config = dict(
    n_layer=17,
    d_model=128,
    n_head=3,
    n_kv_head=3,
    head_dim=32,
    d_mlp=512,
    vocab_size=3040,
    activation='swiglu',
    norm='rmsnorm',
    norm_place='pre',
    norm_eps=1e-05,
    positions='rope',
    rope_base=10000.0,
    rope_fraction=1.0,
    qk_norm=False,
    attn_scale=0.177,
    bias='none',
    tie_embeddings=False,
    parallel_block=False,
    init='normal',
    init_std_qkv=0.0427,
    init_std_o=0.00845,
    init_std_up=0.0427,
    init_std_down=0.00366,
    optimizer='muon_variant',
    lr=0.00406,
    lr_mult_o=4.0,
    lr_mult_down=2.0,
    beta1=0.9,
    lr_head=0.00826,
    grad_clip=1.0,
    warmup_steps=200,
    schedule='wsd',
    decay_fraction=0.74,
    decay_shape='linear',
    final_lr_fraction=0.02,
    batch_tokens=65536,
    seq_len=256,
    doc_mask=True,
    train_tokens=279300000,
    steps=4262,
    dataset='wikipedia_en',
)
Each number is 500 + 50 x the weight over its row's rms, rounded and kept within 0 to 999. Layers, rows and columns count from 0. Numbers have three digits each. The size before them is the row's rms in percent of the matrix's.

# down: layer 12 MLP down (transposed), 512x128, rms 0.201, rows 162-228, columns 64-127
# gate: layer 12 MLP gate, 512x128, rms 0.108, rows 163-229, columns 64-127
# up: layer 12 MLP up, 512x128, rms 0.111, rows 163-228, columns 64-127
down162 099:511536606489417435493501566477485521554540429566593556435423534622423517554519456495442555489615484430518466562538535530558521471522494386450626491520539528457420501439513451472474500475461535
gate163 100:487447542430572486484504424519497533504511470449401474468553535444484421462533534581507514541541542431502596566480554540453497489473407586491424476422479481622471432550538509526508535507489472
up163 095:449454499582399606476501486488587517521423410409600510444513545548489569485443485536452555497453495516438472526516464501494433449519532522555475457521583414516434411554481548492506499500435544
down163 097:512574403580531466532546543542507445456482442501480509532549484468469444435483531374528569482548503498531480367539459500431530490447532502571517491557398500465522512523448467585529370447473486
gate164 096:517487520545474539508518620560413473528519446533535548563438493562553370571559504515573458522495492420515540404597493572487502438552549498505580433425573584487531524479549518541462522532484490
up164 106:555527531428516451496480461445535554499391471442500583428464490542508542507428528499533602513528463459456512444467570601480584606529563451483583464456487434524536493544527508386543491450525603
down164 105:499526485499406510534521581483572503368545464552495480436550525474530521510572429527470421515483479468552555445526501549551470544478570497549533577440538492502562450494505486520469539469569503
gate165 100:427426510520483508465513592533556451494456508473486498528514458494471467543476513466473513457512497537507557503607415482531468528546518523522530524498440551468495488436454555509495529417426478
up165 099:485478476480455502480521639453488439472532544496460576473482531566543509566538446406375583563569478506515479570451463487556421565482514473474557491609470521474508458592509517547597416513500571
down165 098:559437522584492492444420452479491416483486554607563465506610441594521479450513407448462419463421495549418560468464501518512479533396560451459487533475431519458544528606488517512506429503443530
gate166 103:530522469410539483455374471418508499438425402427459497518478437472442529477479519547560513553502518607520538560529466563503512583535497528463552470447369489413494441530522448570499545550505390
up166 102:442473507492501467581531573557519469510439425567486465525440431562531524524528504462577463531516475523439517474542471499488526492482525546554349474449507439473525498575509444398450578512464554
down166 098:481480526540537512480411502434554557481475505509522540343606573426532486497468590493484437369563529455467498499526489483463500473373551496480473550501519526517528489513488527599448464506565506
gate167 100:451613572465516462542576584547483457634557516408462495509554480508562494495518487545566516419418625456555448554517584574494534507486535436491488473419539465559538569485507540441433520412535532
up167 102:539500490473503478480496555480453441445500454508497451503482609560507516463583505545468436489564511452591428538515382529504358453500501564535486482517438478482429538420458375543549555501588559
down167 104:546552465465500456503516524483495475515457509406507523563375502527545558454465504508573464569518435491454534495538487494530408491476451482523479467439473537576451559478530390557511587405478527
gate168 101:565485517520457556481468479417495507477518561459536530430512552512444531493500508462510402474504525399515585500466492532593549536471482514547480499417551528561450550482540501517476488591458490
up168 097:490455507442525527548464481544525522466580506584500466559444553534506501509479432408619430489514510492465579687473519548540464433500419530536432433404498595497466508491366388503455413476449482
down168 098:479482469531445446475529639462536477552505568531417518476467484533405471553460491524552464450415420458477581469512494455482513460523540511495458507503516465486484475481462462516510449473477508
gate169 083:392409494630430533528599493461426457526528562537419552406550615523543513501539529471489468514470426483470482457632529463563390462538540522453500486543582502487489515411545568429447479491505523
up169 084:482414554488482464453505503475565514515536491492522390392597450461490462442473410434502536512471441610460599493496494511467437422512478531506541497532502455468440379511577482480440486490447461
down169 089:461613433408556488526459512518533455439523579477618577548510596580538567548544504506524490463611568541497499449509414411527542457528474544502433486486420561519559473475493526559517500540475511
gate170 100:494515506456438531448496600457381527560491444578537448520509571460482540614572621515412381578463516565453539533472521433511520527508503460528615489479453441404497447512524486489526509535565444
up170 109:465512468492573564521587541529532510558537473560565450414518493563460458554602574423413390507529559410476485584494548533426496530508615450475493430537491489505447472497529469461509436466517524
down170 103:485550525413412427519470553475505570558507425560542468508559601430520496488533479413471507516497448453520463503453561502474545427546589516568503604574572518494441558482466490479498525456467570
gate171 102:476473456369545439566452420561457493508491600385517486487433551495500486559518431524364528514532447556514486532453556508470544415491571502466561481521435536391504523549479482505474576491531517
up171 095:636492538579407568514489468507549483464506504449538492551482411501494459555529442514489496501419532525458530478419584466470581537428521427441501510603535503479521509561319594431535526424515558
down171 095:505525489529536495557489470556567499546401526415516503500490497522508510421517539560485558545558542556451671552463596519537498497556457551457481625487624550571596475525485417532564520584502508
gate172 100:449397399526485440489503456456513531545485492398447557478499512495424455528442571492551496535584461455468535369527462499536429498444583452431456551464489425652520491513463527456480593396523411
up172 102:427442575495458516423513586556567528461467433501558479450473408556526460519541573512521482450519491490454491493539519465423367522437477545440456499464427519507457476554495587548539426418522457
down172 100:414449581507458523505501390479510552386540566504466459541434481523525519566585447546589573582427478482564515584468460568478593520437529510501585467478517432482615518403486492481471508472585482
gate173 099:529474565433527442463480453561444552503410515548540512491539476500527464540486511405395458483512523597578594600475526575525496522439573517481588470516552399478492541528580547478416539592498392
up173 106:518474453583525556533536419453464476453513428537508463464490500577463484424542421589540500561501513351479454466508427444523470541517413499465463485446452477515416487515435509519556463459524600
down173 110:494499360510533565539479516533562493486481482474466496573466534486579560473558456441565454483555501468429512481446493463499581516556496525469440492433510476462436493464454391466467466412499664
gate174 098:496499461550572557490544546450496541479489396444429513485545503475499448475542487509466664542509497472547475516443461575475558538525484470507545554424594534468603448509572494522493583570558459
up174 103:542500527502521611490485505486475441476501518446591522543489402468637499554498532390491459455463543537471501455517455489434474483493538388507478571591523504503516439546383471469591486526449513
down174 106:482466500541478544506594520532594531514568462468514606524466450504462443550408521433445384626501516445364576453563556482492518468496456503460477458482529470486470554462456465548554491520482449
gate175 101:559482459517520480503497470494483508554532438418435488458590490447477558436449535467543497542597592561569480512524458462512593428456600489461536404529465513465557489542552502461474540516553485
up175 096:497494545485483497498464581495539444442505519532431456449473514506439560531572357481464436482498429620513506502588480484489427501518587479464498538500568555485474500490353504566525555419468502
down175 102:369544387460484525507512475466477530499624459497442549572574567527520503496449515548557456476542499489428504532416484571437479481548593531469445563572525510469536475492459468553506471588528487
gate176 091:614543537473457483523450562458470431532556416456570464500533573425489581634425518495528465528467404465483477518552477520485610439542492496491502507499498504464484595443525492516529581445495520
up176 096:523486543538512528563394511475479515443511492477524565560544560621485541497519541467528517451550500580406506528531484434447528554535455525418491467496481502494538408525454474535449598399587484
down176 094:464477430488431464463452538559474595478470508476504469527442569460489483406463436493451460451538483496480472495378577511557402539437455595463501491527456506454498504547382541565492602485520507
gate177 099:545496536544513477537477495528458502495477487492460541485560477537449614539498490498475553533453506457388465503579513446550411455478409467524426489519482530537596514539471559569442439415473532
up177 093:500461510489537531538576421496452540545448482601521508571505520537458431442512510460635413464489480517500448389513513532548503519491550486618437471506538453531569536435460508539549473553517428
down177 092:573439451407487530503585500481549503465541561417569510436474481528412503496543457512464417568519471558578558457479457527508509476405398480505590508540392474526433478496500546373507470560490459
gate178 104:495546502470637416509511447509508454492483504475447524577582491433539441460483498453490386530478464485508524514494517452510609458508561461559426428427568452461532505547404517468461580554564525
up178 111:528476510443541555566588594531461529475450504537498380500498554476436398400523540540530531452419552537510444452544588536461513469486517510586391535427639553468513463542615497443442483520560447
down178 104:526533482461464487576497499522545463484478445408518500517367496434488437477503501474511482461496503516475378527518507461472594602416514483395466489418523554519491454532521533393401558528563487
gate179 099:479480589584425491533544594500475463576489528452528590466560545469507521585567567458559503536583518531460586556525553488536562463510551492515469518491552551543604475488436519407511528533570494
up179 101:540556445540588553616487518577512426464525512463388429486464560554506448409446520472541550538501438487525496444473529419483476577568471525539503466549465472549401518528565369517468447507536351
down179 098:469545464535469446546431579508570542524535523551423584597539512541474331510531476499495492518507543541551467600564496520506474511538504449420575501522571550472529445572561573477485512436530529
gate180 100:554449428542427509523394553490503487483494472490494596498465544478535431582571515505478600582500423436500534503530447521540536486564532536562574487569496602454503608601447562493480538524525496
up180 105:552529562540355461570529427564490429429566599542472533489480482506468503516539445506574516409476517458452569480444579496509489550465477593485419558552441531585458558520472548662518543419498483
down180 110:494612529437479520581534474544469548527574528582439421606466408464438562466550508500495457482505567539583492386513543557525452563548460502487438545535611454524524500460483479487501493418483461
gate181 097:443433473496489484463431592455472440575571468491459461523486539450488569439543574520435590501499585470517460493562549482501464585484471563420485441450411546521476599551612559580559473501551462
up181 101:581570547525458455522560423453450516443501465462478508581395506517529567420426521486549584503556452482449512517441379512464452474403550471446425475551588470499437441449508528532516525490511455
down181 095:519431520410456406501532486512626550421539481482451457613481552571533489504434571477537489478545482484502466483555494426523388511461479484516525573392549449509468511494462527602597545544519458
gate182 100:513491466513470555545476502605425482471544481544375539526505457602498557588477534481523535524548480484515554460584487465456458477462560572461555477528464620424488401536460438419458548485467486
up182 102:449455502530456514460567519515475436511482388578471557434550466444465542450491526547522465502487529514472547486493495479478520475502574504434458589502512543402475405369502519530426557457487560
down182 098:502515615519499509520496453506501539555485562573565514539450491591495552477543541469508482542467462476646613443580554480504559555497545494523418446583492424476633501386492553544577545550504467
gate183 103:485542491534550453373505412531548475602507551536438427433612450448430392450440532484379435476514448502475505546463446498511502481469596541480533543442463616394442467542484516469513494538447514
up183 112:477513492522426490517601541447472558559446542547485472533472450572542506572571491448398593525430485508443476462548436504515488558394540444443532481497541580470451550518477467604491567575509507
down183 109:491499510492450486500480431524453450481503573506497515498485503425455462558361510518555604509549533468525597441462433495495542489480561505515399476540576554566453517435449560381499521556550451
gate184 096:451436487460428518438466469545517441498474503513538443526555478419415489438457653483545479510459492459536470545482432509413480545427588502553432437475557469458481449502517474474344457438603500
up184 102:421398464527514531510515493452598409492500476425470534553437542515494458473527558485455466498497501511516435579467496417512509528491527402380444619439477455544530522585471473451483462565506604
down184 100:463580395432516557584544561504523482486569485505541522502366492578502507493397517553497566496509509577450542452438514557543477508458437515530543478475461544559530472511454529602542566599494490
gate185 095:477451540411477465510446432512396486501464469522544492444508510503470482483507574525482444483544530483492493449517501590560558471550515605535551596537479494495465463467546417496527464588435485
up185 105:407560477466508507537504433503468489501557506490454452555532494456500494379486447461519578393529390624493504496562527513458537491432534455493601486447486538495470455542574525562583467531507563
down185 100:584581541439440535453561571526528492527483544572543481499528477420458480486485450508499466499504548486463473465439466480584590546531551469488484464467478509526517451600578602562527614456425576
gate186 108:523516467532460453410460501537468596561536390489447453536529503492456466599394483478528508576511542593473555560562477548538434447618417460547609455459533541497481511547525492474481465499458476
up186 103:510534548441520550449498506473472449547422491535486498468517386542483417427451515583442494402545441442489491559566537609501431550595481487626474550518473517493474514594474538565418508508479412
down186 107:512545464494483536491496525336622451505530580506490537542476544576545427453578572547472527458439526436594607568454496508536565491467481473533393541473347485472479568483516544456527519468463470
gate187 099:615513447452459549502470561464483457508443551401481519438551575500497460463488464412435519496531548517440588442508462470501430504509454481496609514507509448446440452552554437575553514509478487
up187 098:516618447490393436510501463489462562491443465481558424480520449508517465512541525493478513643460579482469526503447574399488411480506382509536523554531557480578480545421573522484490513497485523
down187 100:493557548543466556493543408476466536468502511435421520487518588462552523458487530505437567499584430526476488528493452453584564524499432397505439444550521600515461501467459485497479438572444585
gate188 105:481476522598416433454551564507518494484431431397516485512433488522529413486516483444492418505499437520518479528500446525560521442487566496507544557488429498487493546504493505476439532448404570
up188 101:514542556579540466517541565526535424475458476466552480512457532489527531542638468502517496523472511581459462435559542482510486561496548491401471522491549452467446516454456525542437531414553423
down188 103:521534509525450547554471436470484559523442514417434483449433499519424577433496462508481558572544450527549422520514435554428444481518507521592428504531423492482605444444517460490579542458446475
gate189 101:449504405467455504514433419436556542571481404507526558473530524495582494449451518515433510553542498451445460443523545541444393475455427541504507492491522443468503607365511538591477505546453541
up189 093:496547471439555422488523528489470549470496530539523525574520416556524515407545477443511601519437594485530479475520481581402511453412499506485464479520520484501437562492549400489447510465530511
down189 100:505424507446495563528398579431476509536522505499524471493591552488424560464509467527479616563570492520484507434585509483540545443454584462495536535482546503524613527499435534496398556503457384
gate190 101:523476471460449531535449625520537492575521498537544477435521549456500393475449552487493512377489582535500528451463599517587485539509494448483536362532597529541463489467532475451439453555493467
up190 101:471481496582521505503518585461553419497532509560550535504424510594569482430508554527506559501475595537417588441509461493530603495450495353510547519468435476478549524503547387511555437494481445
down190 102:550455364499562475559515540435455599487591474543507463543488520481476420568464532501433462485574522554501560484564413469574499478502491503513459430540534461548489522569497483492575507471402419
gate191 098:490530555468570491464481507403527553496470405454539513454474537479530491489458559504421513393429476511406544517458445458459544498452555435571526440644478415498468425549538535546483424529534457
up191 098:540522483465487595539531439582467511512583485542545422491511459481569503522528429488512520390519483476471495455473542486548470468430618543480455528530560496541453524539405499449481489359418567
down191 098:483470506514541501530527434475511565417527469480491476474500442429492500434489513594520472485554552363613475487470493493454516511525465502502494434425374416564471480467491567541499479584519507
gate192 110:419496503504472497491390479489449511519466536508509582451545515428555417469440467470527564547511530416461528534501488572412521412598394450513452498459539574486541480539517523426454461542526507
up192 105:421485572553538520474464575418453430544435470493500583600567481487562458460511514519471478525477495499450512527456572530526584458384552489473480545471565508493382455529469510552476508537497508
down192 109:575494505486566498506429572581557393524603402495484524473520415638551524489510498494577446475523518478534484520600553475520529470514439593476505590549564523550448512420498488431498503554529590
gate193 097:405524429492476514494542505577573424512438518552467557479544512462413444601460453497502605546492481443471587547421546497462498505545399541455369562565531597514498518547342477506496530523465490
up193 102:460538481543487423590429521406560468460472534475511624500525492488539469527505522483520419439461504511572522530544585491501460538479468569512586540508500539534509478608447536425536489452440578
down193 099:505510539442438515485508566422458466561494460583550536484452433468535505457583446522530502504535539489523486429579475564590489479483494568521530459405584522596500478493519544551407462543569466
gate194 100:395476533585423428551512584527503471484549483484503455473543500555481516468474530468465477477486471449457401584550554459473517404464514404447535528565570548502455574541460488497476566523492567
up194 098:471474449495504524547542489456488542489421535548503500420503579560552504513505508495473597537578447551589534503389418488531524517485480505542510454426435505458503601463554583473586636557547456
down194 098:545523521444540570392461420440480511531560480431487459458550516544599598487534515468519511447645549447547594567443420426516486482492507519446558540506514540501462426562363515455541496446467423
gate195 101:503522474549514479455499502524510516490415543534453444435556475574490507488517469553400493531569496418466428557506582560545493517420509411550467520479473569521545510517522586485485526562435596
up195 104:382467451443498457508555577485538440459483473512485419503476527516551543469604505521435447472464448464461538578513398472515550657544500484519509466537487357492450494474521510475453550460492467
down195 105:451503455535486510612553502525486543497507578463509528451431594404457483552456469508577494502498491509542492546576462530420444398650486469463437499483566503512546549452531536472558454429528528
gate196 105:525579460571491560458372457502502564507536487528558439411500449432486421509491452575571458517485587526487436484546490490437602501470528487504481495620558517458469535538427468519615539457525519
up196 089:534519465478494584485381429479546464534536447500459448419445504438532384439494493584461441512533585516457439543529508570472597454493456462505479482597478458482459484577435477571611585523556525
down196 103:427499524451509394535550577485464494500442521522500546560557529583526547526568505410473534511503426475507615463441498473535417516554510533512531488397482527458549488493546510432381467523441464
gate197 104:496427526482568430570401464526401529534489431421423567522551567493402485468498534588489419520477546487471483535442548560533558586534501372467424499528513468452470552500515434457424427530515454
up197 110:481474454583562506455419458319453434514574473523535517541540490502415497529470584524322489490527488527579498579535466497491567482519499478531599432504497441487489458483457612422509464548456476
down197 102:569465463509489633551483476508455508560447529391489436527408519521493478555448525560483568552527501517437502507530485435450445517448522497512554420553528533514503459450438509359543423463575466
gate198 100:422481474475402535525435380504542536499492511520521545518503565403523521445492518446477583521533500368459499455483474468477535534532411517553485527501515509451474427527425479500572457486456474
up198 101:465569533494518521551673475469491516442491550457486474447490563541538445487511517550485482490456532482507600556473520606526506563463471490427480490568402451550455379510447518519462485399555518
down198 096:477502491528556548438429494551548593506447441459525617506508526445525560451512503559479499500481520477578519485405452418433533570566523444390450500465517492550506477456454530565412477545488461
gate199 086:421500406505527510418434481516516540511441398407436447479479557432430531485526513447528519436537571474585590418500469496575455563512418589493429523484397503608483516543459455475426408484555655
up199 092:465428499484501537516493585450483472444447490545488486433525480522441561578434535561416532473515551604480604429547454471494448506540417465484530522649540520497502551483512523518489456599512469
down199 092:533542523552501553527497549455514452496497491471462377535466576570514496491510530519438426417600536473478496430532409509519537465536404526457430482399449547525447556531441532424493479447564586
gate200 097:488534566540525474447492447527451417425560481475441590503531603486458396468527469571535431443489508517524448424478500486405554451471519512443519522483440504469564487552467422426458524410560463
up200 095:442545594509586435454503534540448505436500468492513591469494433512495459541565510475514558523432496519430538506495441410488424491528517439384330501487488523545570485500472524427552473400571504
down200 098:477452493442381445516526561503486551536477580527521465457454466624464553533415506437473502500507523371527587536545549480466481586552527429488451443538497361469501392530497516509491504595439485
gate201 097:487516475454507418417429598503555512489492555536502484572529493404422529565477558477518488499405510457509502537483530638471542403460509482450494481524468391520609461501409518454490440525526488
up201 091:463505582577447436449549521487493608425489434530570584489542454381526516489585510461534476490420445465501466521542515441480587433526505538533496514456452458416521566488396555526491553484418550
down201 091:566550507501427539468608558460423473488567566460528463536488584536490500484453530503521443538562405399609430458498458530481428550459425513479528570390452512526547475564516508503478444528519484
gate202 090:593542529560521517510484546531599512466512481482488542465581492464548533509483464509529333555376546478564550533500463539445473516464562434506535478454469520521523537451429457528483589537523555
up202 100:611481484429471457578582509499495507461620461454490470498499527532480414586550468613486586505513488537592551584560433510513498483460574473566482501480488553522558460493449505493472480537484558
down202 109:365489530500451535489517496507422475537551435513600467460554562503486534551467451529361559511561500413607507544504495477555544556506545507430458477484636512453445515502454504540489510437433522
gate203 102:597516478548444501431479517617447534558420508498497574528525571514598438614555478502519464529561548421519508489523524458413523578441448461515511508440488618516464513465549494456472468462566497
up203 103:545520432510478579453464539482447560518574447545548427455502485506466546461572416512473536517433442562501471402548478410624408535555513471473608446494469511479577575436476523465449516534482514
down203 106:514442534526467611508478506552503463543531492575520557582431443463463536544433635427494529483443484495553461513459529471501482479496673479513427542523484566488511514430521438517413464461596464
gate204 103:503417527507590530545487451493529486494464517393454484499483534445469537478560413421469518525501506544485512455537437528550603536374448537510479581476486484547437524571593421509574369499468532
up204 106:501404504498552629464562428501488421557416562563463430497508474480526477514463513540489430488477471451525537582494534452489489549505476570531491535553570521525477397453517539500561590469420558
down204 101:507448489548536424544515522547504503376504547543534503490444428591549558516552526424484483547454561538390445477438462542419489521505465481460511502537549463492564524517493423503542443577504496
gate205 096:436488609538620579448453469564484532447558514490505590559415616445560468542477478443500497457534457563515586532499527563505445527495468494562443475593521393534552487474557435418528646471444551
up205 094:439577554497505461543488553471424426450466520532528452519469496519544569429440506614508498521435511488468447464456524466528563467546473505481523471570522603457597498501442507466512474623482488
down205 097:517435468472556511577430532470487436502510624533429528528521499489494448485422573480531501439441494590504479601425467485416568470529492529561613439480514498483408411574541476515476480548631466
gate206 097:496439476448450451486503554369532478536537495530491449556485579485416561558437530446519454482510469507474416491495409562386494454506472495530587563501516462462507485457478450522568463512471492
up206 097:499473478501480452478502608565485377524508531500566522508543425502566466500496493581483450511526538566484502510539497513512541611484468540599498630535433513547549553432563452493580509471504478
down206 098:527497533427423591432525507564488447538368474582496447509530598551495447556585621511579454531490493485531478525569403561554522543558519595546460389539489479500477511570468516450448596482490509
gate207 101:472529517501409467472416522493433415435605374479441519469532523417508406647457578511594549448463460525518580499528492504456455496457436555538488550493501551476421603488465573550503504463594462
up207 103:497548462494546537380451471514491434524545525491549453556554566428444494439468443504640521455424468509528443424518525478435505506418535476483503480545500501499469553358509624507500447512556438
down207 103:556526494498535509438555467534546519494462534466466523593442576491481502563473514601456470526459458506549400534518483469478487528512542568496487548476486547508537344518487456556488425501560387
gate208 098:526455540529462569523385443477545524509518498523605539452467534502594554515566503543556541532487441419509501532407556525492512500528595562572465482459451522460569548459486577465544576467488457
up208 090:564559482594416517537461561399445486531433468451490556439474547494528386533501523510491547512569470497456453433460471539499425514453440534546484516398482448517507490490490525513476513498428518
down208 093:545472561586639511370525551514481503486526494554575473543426410408527543475405573581547462532525522515591516568535483432445475583542472527550566457549607440429512465529466474485612467517562477
gate209 101:560401452442494417465500564556500610449474409506496458508482539518444427490517471547553429404559490432536549448505582442632466431534491500503479548477520469523533535559532413485452430487551574
up209 094:582451531486522507524536551507484586499514553508578452470503543460418441499456417459405520412518506471507551588577502439498436507405469488545529559488489444494527482569502589524415435475571519
down209 098:467501494440569401532484502496548488402464507498519539500457408369438497450517487418487391514499479590562524503469501502545530481493488502439549462502483529478527514481449503366445535505468474
gate210 099:524459488522390482513481482474539512519500461417484367473453414505574492440462505538484451482580492495493510552565488453455449540528433522515463455525561429470438502520497415503467444422415453
up210 100:499467530561586482512489564486479513561431466569495554504466433502505559498433498442526519508550554456488506434508476426455624465395591533520525475510491511479556497605596479423441553462547496
down210 097:509488421471447538479491486536467505477528476410513473509514412470510512543505536470442429434506528516513562537494541480480452453455481488550531459486450497441479464477500465439564468533483380
gate211 095:456446491453542546585452501527473459431319438519511541507520529480483439375586412514462469509572502430524542398533441513482509495438545508620574571522488468408516498421530507499494556566435434
up211 099:469355474462503490527494556564524506595433492557528544528503503475490539579488603495457466442512507568533508526514515505528464450604516448557470492577471498565460512552592476473545543389555592
down211 098:430507603443549431492508474587472468438503438612409502473471562576437545535462511593542589506564558504475564491408457517564486574505510480443525435486472409545503477490510419531481497532477511
gate212 089:492470468532454455461525427550554590514546533576526524467477571525480453556494496377513479503538456496552630508505469488493481435457571447474525548447519491393491563416483424484542493352466534
up212 088:420515498418389510512464405480510432475490432470538556572524513474466567477459523483550505475514510616513514486482486497511568503557589444451603481479530468493504463560438507445524493515460574
down212 088:509511542520534571528515549602438519516407514464512501444450457448441555423568431574462429554478541411546459460524523526478458466462449498503432530487556522482517506457648456395480603544442526
gate213 109:478461535508484561497495502573453464580483529570506482502597501468528521493506491571520453491564394528432502583436469565426511514465495529510449446534467433512543486416490490525549473445514494
up213 110:459447536541471466537492510381467440600523561549508555495544508505560478467535507479597473507485533525529451468548529617526503545417495547466402527434526518479511512485478518505493534492527428
down213 104:412576513473526525548520429450418556494511522461578638590472493404427572524524510498577572517537480507431462449539500575504432602569436440512411506499533461508506555509516538435530526517437551
gate214 100:487502502418472521528401540473494533474549500480405497541525491501463541514508427529500502466575488494516601439484532557437563587467443463443472459527469514473556571450609406481481358462500435
up214 105:484460587461523540454506582458447487500556489447460432491487566538491486485577559604516487538516558458450412426461474471358486531362514467445510476427605516463509487513448501512486501434512522
down214 099:503446476552539515499420458423546513412480502421476475531520519435482476547461485453515518569512521493529492555523481527533430566494465527459518508598512570544513521452517337497410478505531412
gate215 094:435448422532513492562454492543544534547442561569521541468497527544563470457544456488513496536450463540504514548425538472498614562501471467387530530561483568529512562530551532510503543519382540
up215 094:447456438507546526606516516401471505489492484506517495444417517487521538531483418541576448550548481568545420519581441367443542496470495530475481460580438452543530555551480465503466451535408486
down215 096:598577463532501485462407549538415477508485460525541396484520476523548459518523458462478467510445536515496538529550572488581503498524550525649528561492579489500517401460373432517500544510445515
gate216 099:434517509502516606543508432594462516516567466459567456489420567524557543519444540447475498533497402498489512451443468494427469463492486499513519474474527514445575500466405362489450514500421533
up216 101:484387444420470530515429435416468569526410479488489476550595367441483569534498455427454475512540485514523557496545450519525514515439500567465491476558517450461483497513515523536493420422583490
down216 108:511469544439529458453504509523512420483517634450528493538492436508459505433513476530490478532537590554538582504419503456456511510374515560507446512573484543470497565522554520536484464511406550
gate217 096:420426453504590444471410527553441445512534449539615479522524486524482459456537527480518455438501590534508478490564543538530477576504548582534512550583570538515520486424595575433491527469489442
up217 100:428555580480360530512474467526600474490523497483511510526503483548447441538446450539484546585461382515465498536486567420482473543484434557397474481442448524513474528483451565526512528445552493
down217 100:453472516492568466439473565531487537472537509528550473512582504424443460449399475533460462573427463524513551525397480451438432551466485503555543504488476434531484438495443471500502401412498638
gate218 100:431499592556528416486456441516405484482572517545552588529464562529475551523426531569532397478475530454489409459418495556547480422451537494445492464527582540477524506514417484570525527437491536
up218 098:569532518423451498575481555465495460503514458504543548459502439555488505550491498484504564402527362593515586531553514389497597529551424520505527531461517410400458531491519564476515544522513605
down218 096:388442438514479515461445481424553456466518504567428547455548437488599517488483436614525430506525509401462522479488487458489583475485461493493446511390560531482522452513442538441486475479408523
gate219 103:442521461535545454636570502565441496522576569497478499446473499374468567449545491452583422474417526446575534520491586445545496528509457558523466502590476455462474452589500534460449519574482550
up219 098:507543454510385436541503519542509462421473446528567476477516477495510434518508472539507453516444474476538606620451565449392584535534563450489448501523481449493409501476571433472446609466473544
down219 101:515563482517495500553477413448514419435433553485475500451518585593497447488494492478527552431521476480485451454503590366438445533457519457586560446440481434564464474491512546492563483521512446
gate220 102:515472462446459467583403561506554532569610469451548533490536502558435530503451545504372462581565574470529506568570421475573470504511468493521492516440425518397555478473514542514524553483476413
up220 098:460536473391419488491556569495466591476473448481478584463453543487399465438495509534504476580471456435424543471461566605532488561422533547479468441447416476497463508395444477436459401436487476
down220 090:496438565532616513569566467483547473447444587501482457438477493744527468506494458411528561492471494505488470442494506505482521548475409462437462468563402487460531486547522519497501460493596495
gate221 098:529579579409576482504564505481418556424504501515476471467522499485570555516502454480457581505516495500475544450568520537467510500556561518434598538440473472550489436512523488477384514492537495
up221 097:507531534558478512484472421423434562562559524440537560382434553481531540595540551550570565505494393492495415475519429460534568512570478443496386463516450421461495527431522440557500528589550525
down221 088:493515557482464464496493560482490528506523476584407560538500488446480496532604593525423498595442495579506436479489507490464546538576472486496447574549545528439435487546437550584572443563445507
gate222 103:499472576512378500501478660519466608563435435398447535489539566507576487624558516504419539509470589521504536533551560479572541425502507485496449554469541493507547527474480474492527572510537492
up222 107:425497562489514460497533533469534626547501475543473628555499452541444616525415488491531544509496477458586537513455525490487593434465556493471499504444483414388451419495450488499555568511414522
down222 103:600463464533427421496590511484499548440452528417534413596424450397509484613499490534528487486521599532497472545527603546544531542492508519435519623483553523454444496447528497582559598501516534
gate223 108:508439442532498565563491492568514504587508600556465553497441557483563402491481522467461423443518416474511536450485427468508431526433548428540556414476582471546541469569435472442536535518452508
up223 107:495519475529486576521583446565595507375476453547481544458480461463581528600563485450508453585505489429497492568565500447591481429565561451475551492527489494508489535535479524517453583457532509
down223 102:543596497550433496505511552523496531506484444551564537436570526603430466510505538471531499600459399410594372527569526430443492491449535478520562504519538549542542492526480537503420510453402601
gate224 097:553593497491520491506503476384541540501483511531499494519415544484560456436410547517502414591511458569532582579549551535535519407498519414639510522561527494549467424529601460562533534551575468
up224 088:531468502503464537472504453525453536473495477550473537498451489541444367516489569465403553565441524554456451447490433465490527479470518478573457434645480522461384586488456568502421388516529504
down224 094:507540629470546500564566492453486463558533474533506489499425515534500597441499437552508534456538481485567499505555518495464358520476410451416583576450484444503546474539487481511565544505498424
gate225 107:536468522512507662463485466573480529515498509490425467466443552466573508504458422436355532459606431454447540556451505478483561529523490481465439496446472548426473517473491519537496394480435527
up225 096:474556547580576532458524536574530487441524440551545544489540485572545516547504583451481569618414508512569513565539523639409586441470524497402458499512529538421592554469472487540439532500575528
down225 098:414462514456459454512526487589528559510520433441497493489493532530591448599484474579509565503521574494560535547489460607476625431543518489507386418508525482547471532504514485466459530390485542
gate226 095:428499605492535478502560453601444555519424587527457391411554478472517547483441408496390506471519449423481527511531512490421555504521496386544561469497536605480554435606605484543509538436480541
up226 091:432424552592470554493499518529540529512543439505457528460518463506469597506558536489443404490547530440583431510521433421510516414492412458470502484465439432499441489441440407424531531419486540
down226 103:541543391473487512484572461547550496537479561500567594444525572435511454560536594496439390484511553509575352490569454559539562424562547470489593536532493413536465502437506507565520446541494438
gate227 102:537495466633448490463515453508483488438535535525495454577548466512501442532526443529507487460458588476420539488468547532578477404474504603515454459435605494437502466438527458542461455442532433
up227 103:528461519564617448507499620475529443484519518474462522516520528470569398499529477496482520363497578545439493429438483565510581448495483526552504485446455602552555516519489485488460490459452420
down227 109:517483489431526530464425516542465483540487479567478482538506435582466467541486496580451527550563420561491459522442440481517559467403524439604414492520635598550515441533471526562476436435540470
gate228 092:493536457516473462431550587541486454443517456585487476495500500404492476473486437507475508610538537562553456401557555529430497419508474464555419567469439591544541567434541451530480470447423407
up228 091:528548462466460394560435484443488499452474405450518543512499462525464530601559538443463544485481523588433543482520562434426513488444447508467469516428510519569521524470426461548573434488579477
down228 094:455477602533468484522568483614538527493451572565566420439544517529515441366499417550458441455575467472457524529470525521533428600523511489523554494571520431474401535543469608498494599515447524
gate229 104:453545556494534534502406487513548533545452446530477456542612494432515529474576469590527434442572508461531452600611573514377564569501497494455467481496548450477541425534557502483460431575410576